Weights of a small GPT-style language model, trained from scratch on English Wikipedia.
Architecture: no biases in attention or MLP, normalized queries and keys.
Training: a variant of SOAP for these matrices, 350M tokens, 5338 steps.
Each number is 500 + 25 x the weight over its row's rms, rounded and kept within 0 to 999. Layers, rows and columns count from 0. Numbers have three digits each. The size before them is the row's rms in percent of the matrix's.

# q: layer 4 attention query, 576x384, rms 0.141, rows 353-369, columns 192-383
# k: layer 4 attention key, 576x384, rms 0.141, rows 353-368, columns 192-383
q353 087:494461496544495502455482553536451505498538493499454490514471505487485484479485488496471491489498498478543511526517533492482454500505515531478498481521528506489531463484514474507500482522530485554485470484511517483536479428539501486547514527463517515528491488507489478517516530487515513492500529523494491497496526483481465554496442507486480452527502490513489449514516530496454506477490483494514484514516488501473495541521541561494498523474489541520500525495514482446485471484516476559486448442482494474549526489478494496478497523492511490479517493497507503527480499468507507528
k353 104:510518540494534501467465511509549490494485507505491498509457496505512512481517536512447517519480468483499489479481473525538462511496495510563515495520454530518497502524506546532520500496509509495452496488522518453559518462521494487497521531521525516471489504466459545505473465473474514507498545463469474510499488500474494533509510447531482460521534570484500482486537500503455525523458494503522484526498534489461477458491530493486464517502487476486498539503497501495529526515493506487513494522492484510498535523502512491464494505455553495467497518463492473470434590482526498486
q354 104:509527476526525510484497471533505460515500495533486514481468458483519520476493506516482445468499517515531494519512499523486479505462499518502506506484514505474505455510507531510474497500504481535493500471482523488472458449550486510483483477491515501506525480509495485466508529525498501534501541484475495498514490518472497497534441502483519471526494511502502433474504532494460500459516498484522485528521504517499541489569518557492488508499510495505456513455459495429492522466515508531479487474480519470527532468470489519505491558515495487440486456517494524541512505521524519554
k354 105:455525498506522516485474490511546472512460526485507509528544493489522507465527489507492539519509469512521509484480470484492474488511499510523499494531493537514521525489523459521539496491475531523478494539501499454516537489510501526514510516478453499517496516495478507529514490490494496476502527482478493469486479509472507498544489526535479461486512496499481478480490546465501489512419500498496479533466486511470492508476507552519493492488500533466535516495510499436507540485449486482490501511500464468500515473502492530494479516504529502503450493461488487487502537504514508476
q355 118:507527516484498513524489510512456486570514486503514509496525474481506506531525542470486528501500481543487482525486480470500499500421523514481475484508510497509495537479560502481503506500497497518493502491486508467499489533560525499526453527490501543499560481493489495475496530489487487526525504510483525534555490531487523504508491480486473515499491472529532459475499530491512479496509516524483478518512506495525477518533460536505488475486510488509479452510459518490524477431519544535477511466519500463439528487501537529472442531514453489518513519500475488452467486492540498540
k355 118:455517511494512513472511545504504506521533501512505519527495512508446466475520483546493502473513482514492513501519537504522507540531541534516540558559525498484470496474552502454545506530465499516481500484490516520487498528515480540531529506499465495479492496507512510525481499495494493501470538480461496478502522536483484516491469496531491459481542461506500500504504509470472462480472527491508481511548477520459488468481497545541513509482552496519475486514557517514505522539506516538565525476490475533495510475492454498496494533487501530510509455491479484508531562512499509530
q356 097:488458526509514428466494533516493481510499504530497492510448488528516510498507515478426483493496476500531503517491481472451463500448530480476450503458531502518474485498561502482499483541502537530448453542482503501461490464551532522473466533538462512522471524500472494460510501477520518542500502518514470490535496479490472500533498502529519445499472454527507483478527517519446527499500493473517496523504563473500460551486476538491523499525544517481467497467511503479484516522487527471481510493509504464543517498515524492495506509505497481486503481497525518514526495527510462543
k356 106:478530491496504506511477515493520490485507489461468535516465476523536530470553481519491522466473465505495496500454434513511490496488538497495517551475449531531504485521498470536478485527519473496512502515496521446501456457488524473532507501541514528478504480502491496507517464508487484443473527430485501490499487520460502520497477488522479505509480491487527500500555506478519502515518508549483496527459537492454477473502519546550438483444526493534515540493441537504557475467485503505527494504521518527527510508507512487445441507496532527519486513501500469494488541511528501492
q357 096:509456534525512484483479520540511499513547513526519491495480493541519501510487498468480507535452474515474451505499496497434427493470523527477488533505504464539482500560545503486500464498520485566496483479486488499531438477546494521470467547532500464513490497449498497444516486493517509530554511536554485519521530493503470487525458506516482481560526490515511470491542529549484489531474501445534472512473570504495473491528491553492498524538525514517515517480517497465483487527499504516465495465507498482518527521519489506492502500518539503483536457479475496471498511500495472524
k357 108:458511540491522487517512511524482481501519465477497526517512503475486478456527533498449518454515467516511471479472494478504496492488556527498459560510551508508502501494494530493538536489481512454495457503492516462517498452522519510500514546514457505493458465498516506543477493458521482538463523493496498480526491516499513560501429477520473467516498519474480488493499514456510522506517492531497501544501543528464496493488488537556458494472510519518537514487473491519500529471496504525542484483505514510500520511488465492459504525488519525466465521524480481488518538470517521515
q358 108:492558515511511530540518521474439515501502520496481511465508479505522454483493497540466533514520493483525527526533521461475494514544465543443548516517495507479507459515529507520535502474508486509539524476531513542535529483501473581505476476471491491509527468498515484496478475511483490504493489531496513492462510536505474518485462501467491511491566489488494501503448531483461509475514458529499483514486527499494500470509495491467500516451484543506495482495509485504482489505525499479523490499492516495511487463476482488500486514499529501447547514524454499511495505525478548507
k358 109:494524512465511497505515485530540485486512530536540532553498501479495511519529475482469517499483494468486496467499480499520503504573512518536491498528480527516504460484499451509472547475455480528480501433512518504498474573480449517489506455472511505512501472553510482508496491484515476481476527529487529524457526517486527526495483506494533523504543525462489470489527518495544491514515517509468489529526491477527520506520513537510512544465490528471473485501519490489482530523525443506540545493484496507519479448516477527500520502495439477529487493506508479536525503465453510491
q359 106:553507453527476479511497529510483483506483528513504490516515525460517488500497497518515511509537505463486508489546595532484489519569490531526516479532493511515442510491538521512485494517483482494486485410526479509520508496522482507502509483466539502536478461504502501500454490497458482467492447494462519508474525502485526501496477531505501508474495488541436496524489547478525514487488516490524474510477472503532524462564557464516493521488510519464512469544531536470484488463508489519484488474514496510483538444532503504525508496501546507511520488493478491515509473450491506531
k359 118:523486495499470475503490490513488564525492497500544495459527537516491499505537468527483488514493522434541441478544492469508516556493510530505492498516525495502474475497463499464448498488476494496499512452499509516452467529498482491482532526468471459481520512514499483506440509483522489549524530523557482483489484493524494482544486491536500484485481518502499523516487507499542489518491463454530537529494491508522475512518521481473526488526544480477500502486521483481474500507502485521522501539491527488523523504509489492517552498484478444483496473454499515516505492527443493519
q360 109:535501531494504522519478503499480528493522553483545476547523547513461489503482475479530527497547505508532499508494544485485523491522451463474527460491496480489497488470537450497498500536474506498537528539478494530512482515502519483496534473481510497513496513483505518539539487474504525524466450535508495487478522452497479515496514501486476536476505511525524508479518480527440496471516503483481506497479513493486507536494532493510483506450461525489505497498562479481458508511498493473482502493482475502479536500500445447515496452448504479479515520485511506506500487504458501483
k360 102:501502481521500482509498486517457558463512491493462516528484516525514519506516456488497483571486533477476483543495508516517491515483478524490491490520453523545477493491515509485503513558476558519469486470518502489470508455491426480488508506499544502512480480503453506500520533528465518506479522538464475500533502518521511483515533480472521498463544471488538520515488489486463471448558527548487502468485488516511491505501483504545543507547522469459494490534525525522560487506504539496535491492490431511518512468484548470498483466505488495517514459486500480521492505509476528462
q361 091:526558499519480506554464436479468499493493496472571520532530505511509536525500477501509481519479521504489493474527483480498505521502488481513494492482465488470511506473499476501462501482455502465550518499524496503477533521476473507494532493492486500526514484510482539538483478515480483456504526502540499532481502498498506459496559499516530553499455510506519536508471488467549517520557492505502500475485509511521515493528519476516516519492452524522494501465480499543491527512514488420510538506503515510471507495490465506537498492527502498512487524481537502509544477477436537522
k361 090:496502478510449590486469471489518505522489546500532476465517526521505504515501456497560504539520539507497524539498497471463535523477479537447510485481523471467444493514522484523509504510478499538505457528505460511493472524460472479515473529495505536529518488496546478498526521482471512476505452492521474489503511487520472465512519528474528457453494449493454531502496488516505516492508505506481513486479461503532524539510481524494561529486508491499529504501522528464466477482452494469494506472479524522520507482512535518506489493507516482544499496501488472518504483527486501472
q362 101:509491539496484460530481460501517487470493507479536479492500484550507492502495501470482503502469488456519537485478483469511536515468542469516465517457472505495483547496504503464479478477455498465474493539487513470492520542545485528516485515529492481454486583472486533517500497534515500568533494506528485524514513508500514457555543544496487532480506497491534490498518491507504504491491536522505523510540486482492474509469451474503511480519512450484547536490473492549504513536468548469501533517556504517475517500507525501506538521487488505530484517496510506508504499522486451508
k362 102:513506499471523507517513525459493455521462497470456512486498485519491498465531488518506504458489533503488520551527512471541469505469475497462511509455507475478459509487497489520487456512503477514528514500488492527493478525506569508520476458514495533504520510491501477525482508498488485492501443497507516509526468525564484494478495498497556533492488457529503519489513473511503513529488495477520494513495531474466509495492506511506514489480524534469516474508479489475525473450467480509460542498494526480471502551511494474522479485483506542531529494515476510474491476537525463497
q363 097:511453513515521470473512476494457480482515504539472513510534514485513456483529520517487530474518527505528510468498496475494504539528469518471488465526496497533498515495494476524480562509507511475524483551504472520499557494512551496509518450505478521557471531492457516551502512491501489526501448527477461486501444498515503513484554494498469509494460497479494527500478476463492504464504515542483516493517527496515555537463514468526485489461486505505470491499520512527505538453485516518511554516499477493529448500469505463528483523469491513511527543509539470493530472549499492479
k363 105:485508495509477508520511495503494520453499518468497492510455509538536497480477463520482443528439503499489530553493502519478520501496463492490509520510462487529499461509499468485450486493488466508516544491511503536464508440461491525478517474494563482529501508494502504472531488541495499474520488435501539504513524506471509483458560487467481597492523449499530481478503539523485500496521512522503501468514493483517462496531526514484506446503519525495481548510450542521501518530511507476528499471482474526473448496494511483518485464509497519533519540492510466521495503533498495484
q364 108:456510516467533475541517489521521531512497511534488503496513455554495490488497514503515531480515475480489524526466435515510524483499521520503497504487507502491471512530487502503527478483467507484467479543449526479464482496556515552473487464537548497438477557467520464469483554511480491559483465521513493506479531503481527491522480506481502462518466492500547466460538504502436501488486504496506535506505497505503489491489472530523489490507540444480518506506470521469474529461511532491523516496501488505482525507505513481510505534498505500508451520490507513477509529532488491480
k364 104:485482511521504448495536522438504460512471480490454516522512474492507480481502543505513505430517463523514517512512511481505474494514493508467487530511464519493527501504511495509525510485493518515524497486491541515523533517543538505536495476498519523489521493477452500492562492561456504471501498507477530483516463540510515517481494523500500461528521460494503511506472511454501499518547513488544496471541530506479492535516477456517517548489541496496486517487463473512511503513483492524512492515481441437494466496524458519550475503495509513510492505512507525476487536521526509507
q365 098:496477451493514445490531500539531499520467480493469496487452482502539529529521528523479487483509464517453496551493492454510499515480513451521497536462505504507501512530507516500524430508506509504467452497507500516473485478524453479496494477525494488481494487531476479468488488514500517513524558482486520498499504478457494497508504450507518540537492468460528482479506518485503533536516505475519465487525480492527521506497448560475458516543550489461509485502491515489513498480504525514501503508513487441479463472517516485488499472505519477540481457484554519502540485481543518478
k365 095:518485528492500502527484474466492472515477505537493537507466481492499459480514508543500530500503454526494506459523465523463482503517494450487494513502532489498501488511480476505478484501519494445509467569485545474519476535499539513495501532539452502480512479529506500508472487466512488491503473478520524489512449452485505501483525527517500482532443516478480491450503513520541495489524524505497524509472499471521530484509505467480490494463477493499523473505488466506509496497496474491516498514512513494547458479486498490484523501522507480482474526552512495456477529487527485488
q366 108:499481484488532533479541477508480490503489472519494504489522474461540552475506528509508505475492526491514507447503500484461496510506483488487493503487536517498514504513508518512519530518506503490477498535499484515473497511437497475475475469523498523524516533544490503499503483549507510506541487472488505489543504512533529503548521526554506567484480522445496588476486449459501534502503538465509486532502523467474535510497512483472499497498494502530470477485445505565518531510463489521475531491505540471538504509503488465509496499517495523518475511511503471498509476525495507490
k366 109:515532463492490537488485510486518491455472510469516436498545452483503497495496464496520466546526503528478536535508496515480508536489477476482487479525467487499479570505534451519492505478531470523527521514517475506453487463516466522502445505507517495505532469453516481471521521503495515487518445464532516505509485510487527490486497537498467514508490479456527482539517511493514507483512519488475543484478502504482473477515450536502525482548489550524560531510486550479497512495487488522467492529458494526483486513527484501485525509484494510503496513462491494501511473523513495491
q367 103:494507464536487497513505473484465488458534515465511534526467503514484504517492492518499487513520488516521525464519485459485486518539462548465499485541498471497481489503478522505486538467497550454531506528534452561471504467498516512522519501526471495518521475496508523524484479484492495508448466505501458499504517499508509540450519537531481458471457503470512547493430463521526513489503493527476541504498510480457534562482527449478476464465470529500455509506532495475499516512530452500492522539464517513517459475443526488501536518505470500499483530485526490500533472556447477508
k367 105:512542513505516521482492489512514491495482540494469479499507476508513540511500489500488494531485500510472542534469493491499492459483481516465506461468490501510501451502488493471537547500512459535525508508508469507485517500497492470478483459446550522487522489468489467443534532525484497451539529455469502484458549507482477483525513486427504536523569494475524487506518518521542520507510510504468482475484488504513504501526448539519517502471484495509463548506500546508502475500498504446543462477502462530497483467524548545469481472521483476538521511528478460486507495519471534490
q368 110:527509509522466533489504525471451446499525499518508528502537527459497476454484470497492493529482518492515517500511496484484504502564520513511528493554490510489546521427496477543515506463530480495513522466526502495512525491458470510520509512471537521550500501503500475526494519498469483428488474487479528476475516560488517511475512511485478500468502500512486483545489517428516487494504526490498465512488526517484505517526516494498530520434471549526474492516492505475497435483533471501487488481498509520522513515494499497493522512512514519496516526507502499515483483451518547493
k368 116:535466503507451526474446508532555541500518526489525467497515495517484497527521523541511481495482504481515495450530479482512523503491472475567503513522481500470491489514519529540474490458491472507484493483497486496520493472449463483492499493482532487521519519510523523500431468501499523511536465480543483536487527509476497509501500527526499539499472494518507506497520519509491465519488474497512504466518537477499458501515515514473499511560478505499494535506504488515469497548497491475498527508474562504466543511519499454510546482486512491473493508456495513514492496511471473545
q369 115:505442525509524515500498498498546463516511488482504541486523482535512483504471521491501516499500486521525501500488465518453487495461573505478487528526515451520502521529512503531539471508444527521492522544458459515511441482540483520489456519505500483475493539495550494463520509489505454542514486504530474508525519527463503465510527536514479498496474509510533495510513524520503464493515544466490479507479542486494509500478494518532491491478443482508463522480484503475458502522499525511511454519495502519474478567508490493452492490552460507454446490477494481488458525529508504455